Weights of a small GPT-style language model, trained from scratch on English Wikipedia: 84M tokens, 10225 steps.
Each number is 128 + 24 x the weight over the matrix's rms, rounded and kept within 0 to 255. Layers, rows and columns count from 0.

# layer 8 attention key, 64x64, rms 0.116, rows 52-63, columns 0-63
[[122 116 125 149 115 127 133 105 128 123 129 111 106 111 122  40 149 139 119 173 105 184 128 128 118 110  84 179 132 136 131 139 167 138  96 144 105 124 146 151 117 152 140  95 117 127 135 118 141 172 159 109 139 125  93 110 178 158 146 107  82 141  57 127]
 [133 103 125 168 103 137 173  94 104 132 102 137 145 132 148  60 116 134 137 138  69 167 208 138  83 119 102 168 163 120 121 151 124 173 115 121 102 118 144  86 134 157 137 119  82 104 131 126 141 130 141 139 175 126  89 140 142 159 144  95  86 151 138 142]
 [125 103 110 121 142 140 170  91 157 137 125 128  84 127 161 153 129 106 147 135 130  88 115  95 142 106 146 120 112 129 145 135 126 122 135 136 137 135 101  93 115 120 119 109 155 147 142 138 119 126  99 104 127 161 116 129 142 123  84 161 119 120 135 159]
 [138 166 119 154 139 164 120 103 130 127 104 117 112 105 143 155 151 111 114 141 146 118 137 126 126 126 122 165  75 145 112  72 130 141 146 115 106 134 118 136  83 109 126 117 137 167 147 134 153 117 126 159 132 136  94  82 124 105 120 174 124 151 118  93]
 [129  73 115 125 145 108  82 130 119 145 111 142 145 117 167 101 102  69 181 179 132 138 124  82 112 119 133 146 107 128 141 109 115 189 112 132 100 117 143 116 111 137 103 127 142 130 138 149 130 118 133  88 131 129 132 160 147 153 113 133 108 124 152 130]
 [111 146 174  77 111 133 197 121 126 134 122 119 144 134 130 121 100 120 108  84 113 115 117 130  98 146 124 112 174  86  93 189 136 107 119 140 152 125 150  92 160  70 135 113 131  84 143 114 153 122 128 192 131 145 164 146 132 140 121 146 156 131 134 120]
 [116 119 152 130 132 140 129 122 100 127 158 138 143 111 129 155 125 143 131 144 152  81 160 154 130 125 131 139 140 117 114 155 122 165 166  92 128 122  97  88 143  99 129 144 149 143 150 120 138 108  83 136 145 155 110  97 102 109 128 144 157 133 155 106]
 [114 144 115 165 146 132 138  71 145 161 150  98 128 112 182 167 167 120 137 129 141 114  84 122 134 125 174  93 123 121 125  84 118 152 124 132 153 138  86 106  98  92 144 143 163 132 141 119 148 123 104 130 122 170 113 135 137 132 139 179 131 123 105 112]
 [137 140  89 167 117 157 146  84 155 140  84 108  83 129 140 153 148 113  95  91 121 128 159 131 162 100 144 166 158 142 102 117 126  71 161 129 123 131 103 136 115 108 138 122 146 157 159 122 126 140 102 168  91 123 122 119 149 107 134 131 182  86 112 107]
 [160 149 147  86  87 117 116 141 154 135  96 108 150  94  77 134 129 136  82 107 100 160 106 134 108 131  98 131 148 112 100 148 135 113 129 133 140 128 181 134 159 126 146 119 130 105 125 130 136 127 145 153 142  97 136 151 144 106 167 104 160 127 122 112]
 [116 125  89 177 146 115  83  97 121 131 145 122 150 108 174 126 122 119 143 184 135  87 154 102 117 106  67 152 171 115 118 135 107 110 126 138 144  96  81 149 127 128 101 161 153 111 162 148 129 109  85 152 132 173  97 156 120 150 143 141 118 107 145 167]
 [152 150 137 159 113  83 108  99  97 156 115 107 159 154 143 127 145 152 126 106 115 112 127 156 144 147 136 149 157 141 102 117  83 141 132 128 106 121  98  95 104 120 138 105 108 135 151 128 125 126 117 168 158 125 134 103  87  90 142 145 149 134 122 115]]
# layer 8 attention query, 64x64, rms 0.115, rows 53-63, columns 0-63
[[144 140 143 165 110 106 134  99  90 116 100 164 138 122 135 109  88 140 151 135 103 130 172 145 112 112  73 129 104 133 136 207 147 155 136 127 126  85 165 126 151 121 116 125  57 102 117 156 173 146 161 146 141 145 105 153 154 125 151  71 111 134 162 108]
 [100 120 115 142 150 128 145 101 186 139 119 152 128 147 120 150 125 124 153 130 132 134 125  95 143 144 152 110 125 138 130 109 149  94 121 129 119 113 113  88  90 149 117 123 145 107 160 148 102 136  90 118 123 118 145 140 124 107 101 173 139 160 138 132]
 [115 174 112 166 140 154 132 111 154 173 124 140 119 116 136  85 181 146 153 138 128 120 109 117  87 128 136 122  90 110 140 134 128 156 133 116 106 120 111 128  98 128 138 147 122 140 131 161 134 161 113 124 137  88 120 124 123 130  89 179 123 137  89  77]
 [134 101 181 135 148 115 102 134 119 149 131 143 123 122 154 135 110 112 153 177 151 164 121  65  92 118 160 138  78 145  87 118 138 137 122 141 104 103 166 126 134 149 141 110 112 115 159 158  94 133  99 121 112 154 146 144 150 143 112 117 123 168 147 130]
 [141 169 150 116 116 157 161  97 141  94 133 113  99 145 102 142  81  94 108 139  94 117 125 115 150  96 111 105 180 115 168 161 161 122 127 116 162 100 112 118 151 109 134 133 112  89 125  86 149  94 141 174 144 146 156 157 129 152 140 144 136  94 141  82]
 [133 139 127 148 141 135 158 111 125 151 129 134 139 126 102  82 120 101 126 148 115 111 136 151 157 112 121 163 160  85 141 139 124 129 108  81 140 138 129 110 156 106 131 156 119 120  99 160 114  99 136 141 170 131 144 151 102  89 107 157 146 117 129 103]
 [126 147 104 141 111 149 127 106 168 178 147 116 115 138 121 134 186 151 118 157 106 123  70 115 117 150 181 124 105  88 129 105 128 117 125 127 122 121  83  87  80 121 149 145 145 111 150 154 139 119 129 142 128 126 169 127 133  92 149 176 160 126 118 100]
 [ 95 152  75 172 123 138 147  64 186 158 122 133 127 137 157 120 160 168 144 121 122 126 136 152 138 115 134 123 152 121 135 133 166 113 120 113 137 118 123 114  85 112 144 133 155 145 146 146 132 119 110 160 106  70 110 109 119 124 106 159 155 135 104 116]
 [152 127 111 111 100 159 117 150 133 122 115  96 122 128 146 154 119 111 137 104 109 110 150 116 112  91  88  93 140 141 121 123 123 143 123 122 140 109 147 151 138  93 162 118 148 150 123  67 144 121 140 158 103 124 109 139 140 127 163 105 146 135 145 104]
 [128 170 109 180 114  72  83 122 163 115 147 111 137 131 176  79 143 129 123 155 148 117 119  74 122 114  65 165 125  85 106 110 147 102  84 115 160 121 140 120 116 133 100 137 139 115 157 159 118  91  89 133  97 128 101 100 116 149 137 125 180 164 148 135]
 [130 136 128 126 143  92 120  86  95 165 116 120  77 145 132  86 180 161 150 130 112  98 124 150 153 150 114 121 152 103 145 134 113 140 138 105 147 106 101 128 144  93 132 153 108 152 131 148 124 127 141 167 105 130 140 138  92 111 144 126 124 119 106 103]]
# layer 8 attention value, 64x64, rms 0.109, rows 0-40, columns 0-63
[[ 99 132 161 122 168 129 133 125 109 111  97 125 154 120 127 119 126 126 131 134 150 107 112 170 142 139 103 141 143 128 110 146 142 157 158 175 157 138 135 144 142 122 134 133 107 134 124 140 119 141 134  99 119 112  68 136 100 130 118 121 100 119  92 117]
 [127 123 119 140 108 116 109 127  96 144 114 133  93 137 166 128 140 132 142 184  61 133 107  50 131  98 141 161 146 134 174 163 186 142 133 141 113 114 132 145 128 149 136 103 150 114 109 114 100  75 131 102  87 160 105 138 133 121 127 124 103  88 127 126]
 [131 143 148  83 130 123 121 114 110 100  99 128 107 122 162 122 132 127 148 146 175  91  85  85 106 118 107 101 165 166  91 139 122 136 169 149 171 125 144 160 171 139  90 182 147 135 167 122 125 143 164  66 122 145 148 126 134 147 110 137  81 111 114 158]
 [159 103 111 105 112 123 144 139  93 135 117 135 146 137 133 129 142 116  77 115  98 151 178 102 119  90  97 107  94 126 137 180 136 155 115 137  60 145 146 139 201  96 142  89 140 153 136 134 105  93 103 141 119  99 147 161 118 137 135  95 106 166 114 122]
 [144 112 128 149 128 138 130 164 114  89 172 127 130 124 127 144 111 145 105 104 157 110 156 104 149 106 115 107 161 139 119 142  94 166 146 144 165 115 113 118 130 164 151  99 123 121 104 134 147  83 145 116 102 148 144 144 120 140 108  96 105 128 120 152]
 [147 106 111 113 126 130 143  87 165 124 154 139 119  90 115 129 128 156 128 162 145 112 115 114 163 122 166 137 120 119 106 131 116 118 120 111 156 149 152 102 105 128 122 135 126 128 155 104 143 152 134 109 150 122 129 127 166 125 142 104  80 111 159  88]
 [167 150 134 130 132 134 148 128 138 115 171 114  88 118  66 133 151 137 125 108  77 146 134 142 157 116 156  92 153 122 160 111 125 104 115 155 129 100 137  96 120 137 117 112  97 136 134 131 115 133  85 151  70 149 161 145 136 187 122 140 140 160 115 117]
 [103 128 135 177 130 130 127 104  95 128 131 137 116 107 145 109 125 151  96 143 128 119 152 156 136 109  82 119 154 166 156 175 135 161 101 174 136 173 147 150 159  96 151 104 122 117 138 123 128 116  95 101 106 119 114  79 151 140 107  65 123 101 141 119]
 [113 158 117 157  95 116 122 116 143 174 118 148 120 129 138 117 131 126 109 152 125  63  98 163 101 134 178 134 110 156 128 107 100  76 108 112 108 138 100 137  98 106 115 131 166 124 131 114 120 147 128 108 131 136 102 113 176 131 136 169 126 155 161 158]
 [118 108 113 143 114 131 169 109 149 128 101 128 152 121 127 114 134 156 110 143 122 100  73 157 102 112 166 129 103 177 132  78 113 114 116 112 137 164 103 116 123 112 130 142 161 114 155 128 128 133 117 128 161  77 126 125 187  77 126 138 140 141 164 123]
 [117  94 103 134 134 156 117 132 104 115 116 122 180 101 118 110 131 159 135 132  66 142 126 160 138 144 100 158 115 143  99 137 149 163 114 100 133 147 140 121 138 100 141 111 111 117 113 104 145 149 144 154 168  66 107 126 149 145 134 105 133 164  89  83]
 [100 111 133  98 122 103  80 175 153 117 145 124 101 101 139 101  98 145 136 140 134 160 121 149 170 118 146 124 126 115  91 117 111 110 107 101  92 121 139 164 166 135 133 122 151 130 139 147 160 176 168 151 164 172 117 143 125 123 138 150 158  62 134 110]
 [149 119 150 116 125 145 145 146  62 104 120 149  99 110 144 129 148 102 137 136 135 133 146  80 128  65 106 144 103 112 164 176 149 140 137 165 180 146 140 154 152 107 137 125 118 143 106 129 123 122 134 110 102 123  99 115  75 129 122 122 131  98  87 158]
 [106 135 116 143  78 131  88  94 115 140 126 120 118 154 153 136 146 168 140 144  78 115  98 148 146 112 127 147 181 150 149 102 127 107 149 118 119 163 136 127 128 139 125 131 127 128 100 101 134 133 127 169 124 117 134 107 162 127 125 154 110 153 160  92]
 [103 105 141 128 128 130 126 162 123 110 185 120 154  80 105 137 125 122  84  98 147 152 160 107 148 157 124 157 134 104 145 125 144 164 153 117 118 152 142 147 116 147 156 105 126 113 135 148 137 107  89 101 124 155 108 163 137 142 130 101 118 175 143 102]
 [156 135 138 134 142 142 125 160 116  93 169 131 139 170  97 136 126 133 127 114 145 140 148  97 122 145 116 111 169 127 159 153 101 177 117 121 146 127 147 134 122 181 152 105  90 146 124 145  99 114 127 113 100 145 116 134 112 153 127 107 143 100 105  68]
 [105 144 130 142  99 100 183  57 157 155  98 140 163 109  95 131 103 111 143 155 131 122 108 126 156 154 146  94 127 129 123  89 141  97 154 133 143 142 165 128 124 102 148 152 157 116 127 139 149 168  95  72 145  95 159 120 149  86 134 118 110 118 188  98]
 [132 139 132 129 126 119 153 151 115 121 129 125 135 140 107 121 112  88 114  71 153 119  90 131  82 142 111 131 138 140 150 123 137 123 115 140 127 122 112 150 161 123 150 136 157 142 118 156 117 120 108 131 133 113 144 189 102 138 115 122 160 149 131 143]
 [138 163 106 132 120 123 158  97  84 159 102 138 163 179 107 123 115 107 126 126 175 128 105 142  85 151 151  86 110 176 124 114 141 106 124 146 150 105  94  93 105 145 103 171 192 151 132 131 122 129 136 161 134  95 140 134  72 118 124 131 161 143 105 181]
 [105 139 133 133 113 137 164 139 152 148 177 124 135 156 125 123 151 139  80  96 158 107 120  87 124 112 155 140 144  88 122 138 136  89 110 141 136 135 128 118 136 137 113 124 132 135 117 149 129  77 135 134 144 156 140 121 138 139 123 112  95 138 163 157]
 [186 111 148 125 130 141 125 161 126 118 132 125 113  90 105 125 146  83 128 102 175 135 119 124  80 155 128 126 133  96 113 140 121 126 116 119 138 129 117 123 126 182 117 135 106 158  84 123 119 150 130 122 121 100 112 187 135 134 119 128 156 143 125 121]
 [162 108 162 108 101 147 178 112 110 150 103 152 140  97 109 112 117 136 112 166 169 161  99 134  91 150 130 154  90 155 169 159 108  91  86 110 130 125 101 112 151  90 128 137 124 145 166 110  90 110 106  86 151  92 106 157 164 115 117 141 158 106 143 152]
 [116  81 118 105 131 133  98 133 122 135 137 116 125 180 164 130 145 166 106 166 141 125  95 113 110  94 134  94 196 211 119 149 159 166 145 109 116 166 141 116 135 155 117 107 119 161 127 123 118  82 169 121 100 146 145  68 117 115 129 143 129 177 149 142]
 [148 185 144 113 151 121 136 138  65 105 128 136  67 119 122 146 191 128 125 116 119  99  56 117 145  64 146 141 132 167 111 124 139 105 104 149 172 112 139 130  96 106 102 140 104 145 123 122 126 163 141 155 104 131 114 152 159 140 125 126  78  94 122 140]
 [102 198 145 108 165 108 132 148 132 140 134 124  90 137 121 116 128 128 113 135 118 138 106 128 156 111 105 125  93 148 129 122 137  94 104 100 111 125 159 174 103  90 104 102  93 109 199 140 128 196 100 148 100 148 147  90 142 168 138 153 122 137 124 110]
 [172 113 101 127 109 127 131  85 105 106  95 135 135  64 117 107 138 132 162 168 144 147 102 124 152 130 132 128 126 139 143 148 136  95 153 148 141 160 109 118 141 113 144 135 190 125 125 111 141 128 115 139 156 104 116 157 143 133 112 125 123  67  94 177]
 [161 168 125 134 120 151 117 135 157 146 124 126 133 116 128 148 152 104 136 125 120 100  86 182 131 152 140 148 152 155 136  91 137  80 104  83 116 100  91 126  78 135 102 144  87 133 104 116 129 145 143 163 120  96 133 132 115 140 132 151  96 169 133 102]
 [143 104 147  91 154 116 145 145  56 131 108 131 141 120 143 126 108 153  98  95 172 141 168  94 125  79  94 121  96 142 113 136 100 133 130 148 138 115 152 138 150 117 135  80 131 144 135 134 121 105 159 142 108 126 134 132 108 156 126  87  98 123  85 163]
 [186  63 140 101 120 130 164 137 174  88 125 127 121  80 128 135 137 131 129  88 120 157 111  99 131 136 130 106  92 111 149 109 117 100 125 117  66 133 118 100 163 125 141 129 121 135 137 145 112 102 103 121 170  97 118 180 135 154 125 124 112 142 130 150]
 [121 126 113 185 114 113  94 128 136 196  95 123 111 137 149 123 149 103 143 154 122  85 178 137 134 164 133 131 126 152 139 105 131  88  99 123 124 128 137 119  78 137 119 131 116 122 115 132 118 125 114 144  99 193 102  65  99 128 141 132 166 116 134 140]
 [ 90  93 144 108 101 111  94 100 150 137 159 125 107 138 153 116 144 130 119 106 106 191 157 118 150 134 105 143 106  58  98 174 138 101 120 142  79  97 128 132 176 142 116 140 146 134 166 124 111 129 106 198 127 176 125 119 112 113 129 120 128 124 132 153]
 [136 186 157 142 164 126 129 134 147 103 120 140 131  78 162 134 109 121 157 146 147  81 128 157 128 136  71 121 105 180  98  99 123 156 134 130 147 122 119 104 126 120 139 171 108 111 124 111 147 105 170  68 142  95 104 112 137  99 124 121 104 161 144 105]
 [113 120 121 113 141  99 108 132 127 108  95 126 149 144 186 131  83 126 178 159 179 102 121 129 123 138  69 131  84 138 129 137 135 158 153 148 144  88 137 111 184 107 154 102 131 132 138 138 116  82 166 125 153 153 141 103  93 100 127 150 114 133  89 133]
 [129 147 117 146 137 125 108 164 174 125 111 116 103 104 116 120 169 121 130 141 127 148 178 126 123 127 121 142  79 106  97 107 135 109 134  86 143 141 114 105  92 170 100 100 122 114 144 123 133 102  96 215 107 143 128  71 135 136 139 111 157 191 130 136]
 [139 153 134 136 138  91 114 108 135 151 112 130 106 129 161 127 133 145 110 156 157  89 145 106 162 116 120 120 129 121 115 112  91 116 152 124 131 164 158 119 115 123 120 155 107 148 166 111 132  83 149 159 145 138 144 143 137 120 130 115  99 114 151 155]
 [113 168 116 119 109 137 134 106 128 160 142 129 116 165 107 141 122 131 140 146 103 153 140  92  96 149 143 137 103 123 177 148 143 113 116 117  83 131 113 127  86  92 100 137 120 121 102 116 123 179 101 130 103 135 153 107 166 148 131 166 143 132 138 125]
 [121 170 130 156  82 131 158 126 115 109 118 131 127 112 110 123 130 123 108 135  97  96 124  58 170 122  87 117 158 115 176 141 121 156 129 142 131 155 130 179 134 147 112 134 117 113 196 136 131 134 111 150 100 153 160 180 157 103 114 133 120 131 112 154]
 [ 88 171 163 141 153 123 145 133 103 142  96 140 146 120 134  92 135 138 150 148 166 115 125 144 180 125 108 131 131 147  75 125 132 134 124 113 168 108 114 141  89 130 138 123 117 118 175 125 175 142 129 136 146 134 101 137 108  89 131 154 130 104  97 157]
 [165 142 159 101 148 118 117 167 131 111 157 130  88 136 144 141 144 118  96 102 141 115 137  87 149  86 139 110 156 129 109 150 110 154 111 116 117 132 147 135 120 134 129 109  86 154 114 138 117 137 173  90  84 163 125 145 148 156 131 119  84  84 144 109]
 [147 153 102  91 124  90 187 136 151  99 105 109 100 154  75 108 123  95 162 106 147  87 134  65 162 108  78 124 135  99 118 144 120 146 157 108 160 109 160 127 155 162 135 107 136 144 132 126 140 145  87 161  90 140 145 147 128 143 116 133  97 181 123 127]
 [141 159 121 110 119 107 147  73 114 125 100 130 138  96 101 131 106 141 167 189 135  97 121  60 141 130 102 198 110 111 126 149 117 156 166 142 167 128 159 121 165 112 123 157 132 150 173 104 130 143 132  86 129 153 117 136 155 126 119 110 113 108 153  96]]
# layer 8 attention output (transposed), 64x64, rms 0.0989, rows 0-40, columns 0-63
[[164  92 124 121 109 125 152 118 156 133 144 128 146 145 158 138 130 125 144 111 128 139 152  83  93 131 131  85 111 113 144 123 122 104 124 110 115  99 125 125 131 127 112 133 150 115 144 103 123 127 108 121 113 137 148 139 132 144 170 118 131 138 150 112]
 [121 120 124 145 114 134 173 130 158  73 145 147 138 135  60 138 138 132 105 106 167 132 133 187 127 124 139  89 112 127  81  72  97 108 112 129 100 125 185 102 143 160 139 133  92 156 151 133 151 151 111 133 161  93 141 137 116 146 137 165 146 128 123 140]
 [173 100 128 163 135 126 157 160 156 137 145  76 115 163 157 149  84 139 139  72 135 162 180 134 123 125 131 121 119 120 167 141 130 141 116 123  90 123  99 119  73 105 150  52 120 113 114 129 140 133 122 150 158 149  61 153 154 139 121 108 120 136 172  97]
 [ 70 146 107 162 137 149 126 129 146 127 136 127 120 115 160 137 153 115 159 145 162  91 102 148 140 159 128 169 136 112 154  71 125 124 134 122 159 114  54 111  73 142 138 149 115 111 122 134 125 141 135 118 132 188 118  93 101 129 156 181 106  73 109 150]
 [118 161 135 119 139 127  81  95 141 137 116  93 113 164  71 114 134 163 127 120 132 171 110 124 117 136 137 125 122 140 109 135 140 131 100 115 121 145 156 154 123 106 119 111 132 158 142 107 112 158 120 135 159  67 113 112 158 126 154 161 169 130 130 121]
 [142 145 137 185 137 128 123 155  64 121 103 105  94 171 152 150 120 117 132 110 103 131 145 144 126 145 117 125 127 133 147 118 142 138 149 132 115 129  64 123 119 115 125 143 154 103 134 140 127 124 134 152 108 150 147 130  59 133  74 140 141 127 142 151]
 [ 91 126 130 155 116 136  86 148 105 138  82 134 146 141 118  98 105 142 119 154 177 104 121 108 132 119 129 123 115 166 118 147 145 156 128  96 119 146 121 146 144 150 123 161 170 161 116  92 129 101 150 125 182  86 125  91 116 113 134 139 139  96 152 119]
 [128 137 135 115 120 124 172 140 170 111 129  93  92 165 118 146 154 100 151 110 128 145  93 120 131 144 140 113  85 107 115  91 132 108 159 114  99  97 142 116 124 152 114 138 127 185 114  76 125 123 160 127 136 143 134 134 112 107 188 184 124 131  94 159]
 [139 137 143  65 119  89 129 119 107 116 120 130 121 134 107 132 141 136 119  82 115 179 154 148 146 118 120 123 171 107 121 123 138 180 131 166 149  98 213 126 147 153 139 110 104  80 104 150 152 124 161 154 152 110 144 150 119 106  96 102 124 124  90 101]
 [145 161 141 116 122 101 115 123  94 127 137 142  81 141 154 137 132  97 140 105 104 166 159 147 154 142  98 126 148  85 126 143 133 146 131 147 109 119 176 148 132 128 111 123 113 140  99 124 129 160 145 144 135 168 124 116  78 153 124  81 103 144  94 131]
 [120 116 146 155 131 124 151 121 115 115 142 144  93 147 189 143 150  87 147 163 133  92 133 115 144 139 143 138 127  90 153 124 132 100 131 133 128 162  71 124 117 116 112 166 148 117 156 137  92 106 104 108  68 190 135 122  61 128 158 152 111  98 143 148]
 [153 125 141 168 167 164 178  66  82 152  91 141 108 140 144 159 131 107 122 111  95  99 124 118 120 157  90 148 124 139 187 129 125 112 111 144 147 159 101  96 110 153 162 132 132 100 128 108 158 109 129 130 109 112 115 153 123 153 126 107  96 163  86 110]
 [120  92 107 145 151 123 143 123 205 129 134 116 160 134 110 141 114 118 131 138 142 138 109 125 111 176 136  90 147 157  79  68 107 124 124 106  55 116  95 128 131 130 126 106 128 127 156 125 114 153 123 134 136 148 132 125 191 162 159 158 112 159 147 111]
 [124 131 152 140 145 139 165 154 135 105 119 144  75 143 146 130 131  77 136 144 147 149 135 116 117 130 138 150 110  97 117 133 164 140  98 147 142 127 147 117 123 114 140 147 113  94 146 131 140 123 124 119 142 170 135 140  72 119 120 110 113  94 116 165]
 [114 151 114 146 130 143 112  96 109 165 113 143 144 155 152 147 140 141 163 164 130 122 113 135 127 109 145 135 113 141 100 106 104 107 103 118 152 117 118  84 152 110 115 133  99 156 115  98 126  97 118 149 117  91 158 115  85 152 146 180 159 104 133 142]
 [106 149 124 116 140 120 112  87 152 145  96 122 114 111 120  87 130 174 133 117 130 119 131 121 137 109 129 140  83 141 115 122 139 107 122 133 123 124 116 131 124 128 107 145 152 133 131 134 115 137 121 129 150  70 145 117 134  89 149 184 156 154 144 191]
 [157 107 139 121 139 171 104 197  92  91 127 101 129 136 165 157 124 115 123  98 113 122 138 156 125 134  97 130 111 134 130 161 129 123 146 125 115  82  58 119 139 144  68 142 122 203 130  75 130 117 134 154 118 151 136 147  88 182 149 102 127 128 135 142]
 [111 103 119  80 134 139 116 110 161 149 129 123 139  88 165 129 137 141 153 150 128 126 149 116 146 123 112 140 103 137 111 144 100 137 137 115 129 132 141 131 108 119 109 121  89 161 125 125 137 153 127 115 145 126 104  94 164 138 184 117 119 116 115 115]
 [154 119 126  43 117 114  73 165 180  98 120 106 138 104 102 127 116 125 103 114  91 131 130 129 152 104 103 167 157 125 124 142 124 165 146 123 108 143 200 173 130 130 135 110 107 117 135 155 128 152 124 120 146 129 123 103 218 131 110  88 109 140 163  90]
 [128 121 103 123 124 128 109 108 119 110 153 105 112 107 140 133  94 109 152 151 149 168 121 132 110 114 119 115 148 166 124 130 110 161 143 105 147 113 134 132 105 104 151 123 105 169 139 132 143 145 128 144 151 115 143 130 145 127  92 148 159 130 122 116]
 [ 98 106  89 123 148 115 138 105 139 142 131 124 150 127 169 101 132 169 149 148 113 130 153 103 157 109 148 162  98 168 126 143  93 141 116 137 108 140  99 137 111  97 148 126 137  98 141 131 127 133 125 128 133 139 147  90 131 119 108 131 116 115 132 146]
 [112 134  70 136 149  95 129 142 133 109 145 121 118 128 164 155 158 105 160  97  87 109 162 138 177 111 151 127 132 122  85  88 131 150 165 139  98 154 106 121  90 153 118 123 150 124  71 142 141 185 150 126 111 162 154  93 121 126 120 104 109 157 112 129]
 [139 184 126 161  95 138 160 129 132 100 143 134  77 143 113 106 122  98 136 110 127 169 145 129 119  98 134 180 105  85 140  81 146 133 102 138 134 142 131 168 110 123 197 123 126 115 121 182 112 140 123 163 183 132 111 138 137 100 108 109  88  89 132 158]
 [117  64 121 161 136 122 142 121 179 116 115  99 116 166 146 103  61 102 127 127 126 153 175 110 118 157  96  65 130 131 134 139 106 184 130 127 105 135 138 149 162 131 165 116 146  88 152 117 137 129 141 134 184 130 104 115 127 171 106 147 162 127 135  87]
 [130  88 131 170 118 134 160 125  96 166  90 127 145 106 172 125 102 108 151 137 129  94 114 148 118 145 113  96 148  97 154 134 106 152 137 139 152 133  95  78 181 133 151 153 133 135  77 115 134  50 158 117 154 142  85 162 132 120 139 142 144 128 117 122]
 [130 112 146 154 164 117 133 166 119 117 140  89 112 167 123 184 122 113  89  98  91 108 147 147 132 137 136 135 143 151 101 113 125 146 122 141  74 154 151 122 117 143  97 134 125 158 159  89 115 167 123  99 105 181 130  87 114 154 149 108 103 149 156  99]
 [106  63 130 115 135 108 150 127 107 118 118 147 155 100 126 106 119 147 143 171 110 143 152 101 152 111 128 145 115  90 102 151 123 142 153 142 148 149 190 122 165 105 135 127 146  90 151 150  99 123 109 118 130 138 148 119 130 112  98  77 164  93 135 126]
 [123 169  90 158 112 148  91 103 166 133 124 132 124 151 114 113 123 126 136 112 102 119 110 131 117 169 116 129 162 133 143 118 175 178 119 129 132 137  63 126  86 128 143 127 112  76 132 140 115 150 134 118 144 157  85 123 149 126 153 183 126 119 141  88]
 [ 81 145  87 174 128 141 124 133  73 165 144 133 139 135 143 128 123 156 137 166 146 101 159 140 132 143 113 162 152 126 112 124 114 128 121 110 127 132  74 122  85 136 117 107 158 152 119 116 132 156 134 114  99 172 144  90  85 145 145 108 123 112 123  94]
 [142 142 141  71 103 116 137 123 139 117 135 148 157 116  63 123 131 152  89 126 105 173  90 156 131  96 131 126 137 122 110 123 138 142 147 140 128  94 203 157 174 165 123 129 122  98 144 128 134 111 151 121 143  61 146 158 168 100 105 124 128 142 118 113]
 [128 122  85 143 154 174 159 165 122 135 131 143 136  99 149 168 121  85 138 161 161  66 101 106 109 139 140 149 130 162 185 104 121 114 124 109 140 136  99  97  87 105 171 135 118 117 114 124 167 107 146 100 106 160 153 140 130 133  97 140 102 106 101 111]
 [162  71 133 103 115 110 132 117 132 129 152  97 145 188 115 118 138 153 118 113  96 149 138 129 135 144 150  97 134  72 126 166 119  97 148 122 140  95 165 160 138 128 103  69 154 131  99 138 114 168 120 152 109 101 113 152 127 135 179  97 157 122 107 158]
 [166 139 149 108 108 145 121 126 142 139 160 156 149 111  67 128 145 133 100  85  92 142 142 131 110 138 163 112 161  97 134 114 143  90 128 129 144 116 118 151  96 153  91 123 119 140 101 169 140 157 129 109 111 115  83 163 154 116 157 106 125 119 125 145]
 [122 103 113 140 116 130 122  96  84 165 150 153 187 129 122 136 102  99 116 173 114 133  65 139 156 109 152 144 166 119 127 140 111 156  99 132 113 120 171 150 174  92 158 149 100 120 104 155 116  98 159 103 145 107 149 116 116 103  97 136 121 108 107 147]
 [142 137 132 135 120 156 136 145 121 142 141 122 116 148 115 151 127 113 130 109 112 161 111 169 115 125 115 146 144 122 133 128 154 166 135 128 146  81 108 141 133 126 154 111 143  62 112 148 136 167 144 121 135 138 107 131 119 100  72 130 132 136 113 131]
 [125 134 115 123 124 106 133 170 126 117 105 116 121  82 137  86 132 116 121 119 143  99 123 153 151 102 156 116 153 143  94 113 131 126 129 147 159 143 142  98 158 142 157 115 120 148 124 139 136  57 134 122 126 140 134 124 138 104  99 142 140 134 145 146]
 [120 118 146 141 156 108 108 137 128 155 121 126  96 119 144 156 122 145 161 117 166 138 116 189 120 124 137 120 129 136 119 135 111 120 109 129  94  98 164 100 138 152 102 115 136 170  97  78 122 124 130  73 161 112  85 116 135 133 137 164 156 112 125 136]
 [173  95 134 102 125 124 122 112 137 124 143 122 134 148 117 154 101 122 101 111  96 140 111 141  92 134 116 102 150 112 132 143 112 132 125 156 109 130 173 134 172 128 113 148 153 116 108 125 115 137 135 111 104  93 122 149 195 153 135 101 150 148 133  93]
 [103 138 101 184 132 144 151  82 120 134 103  90 108 142 116  88 117 175 133 109 133 142 135 143 115 150 111 115 105 148 140 113 125 134 128 142 155 113  95 126 125 136 164 113 151  88 136 128 150 124 126 155 180  89 119 142 122 119 115 166 159 141 129 138]
 [119  93 143 187 156 165  97 149  96 162 150 103 146 105 213 139 106 140 143 145 137 113 118 138  84 152 140 129 129 134 143 127 117 128 103 131 107 139  45 139 107  78 110 152 112 123 123 115 120 105 146 111 139 162 101 110 105 120 141 144 137  80 124 139]
 [149 104 133 180 151 151 125 170 140 114 155 124 128 159 187 166 145  97 129  92  92 128 156 174 118 135 151  81 129 152 141 110 156 106 141 115 110 104  54 130  86 136  98 120 124  93 105 119 135 130 124 137 127 150 130 129  79 113 102 154 130 131 144 168]]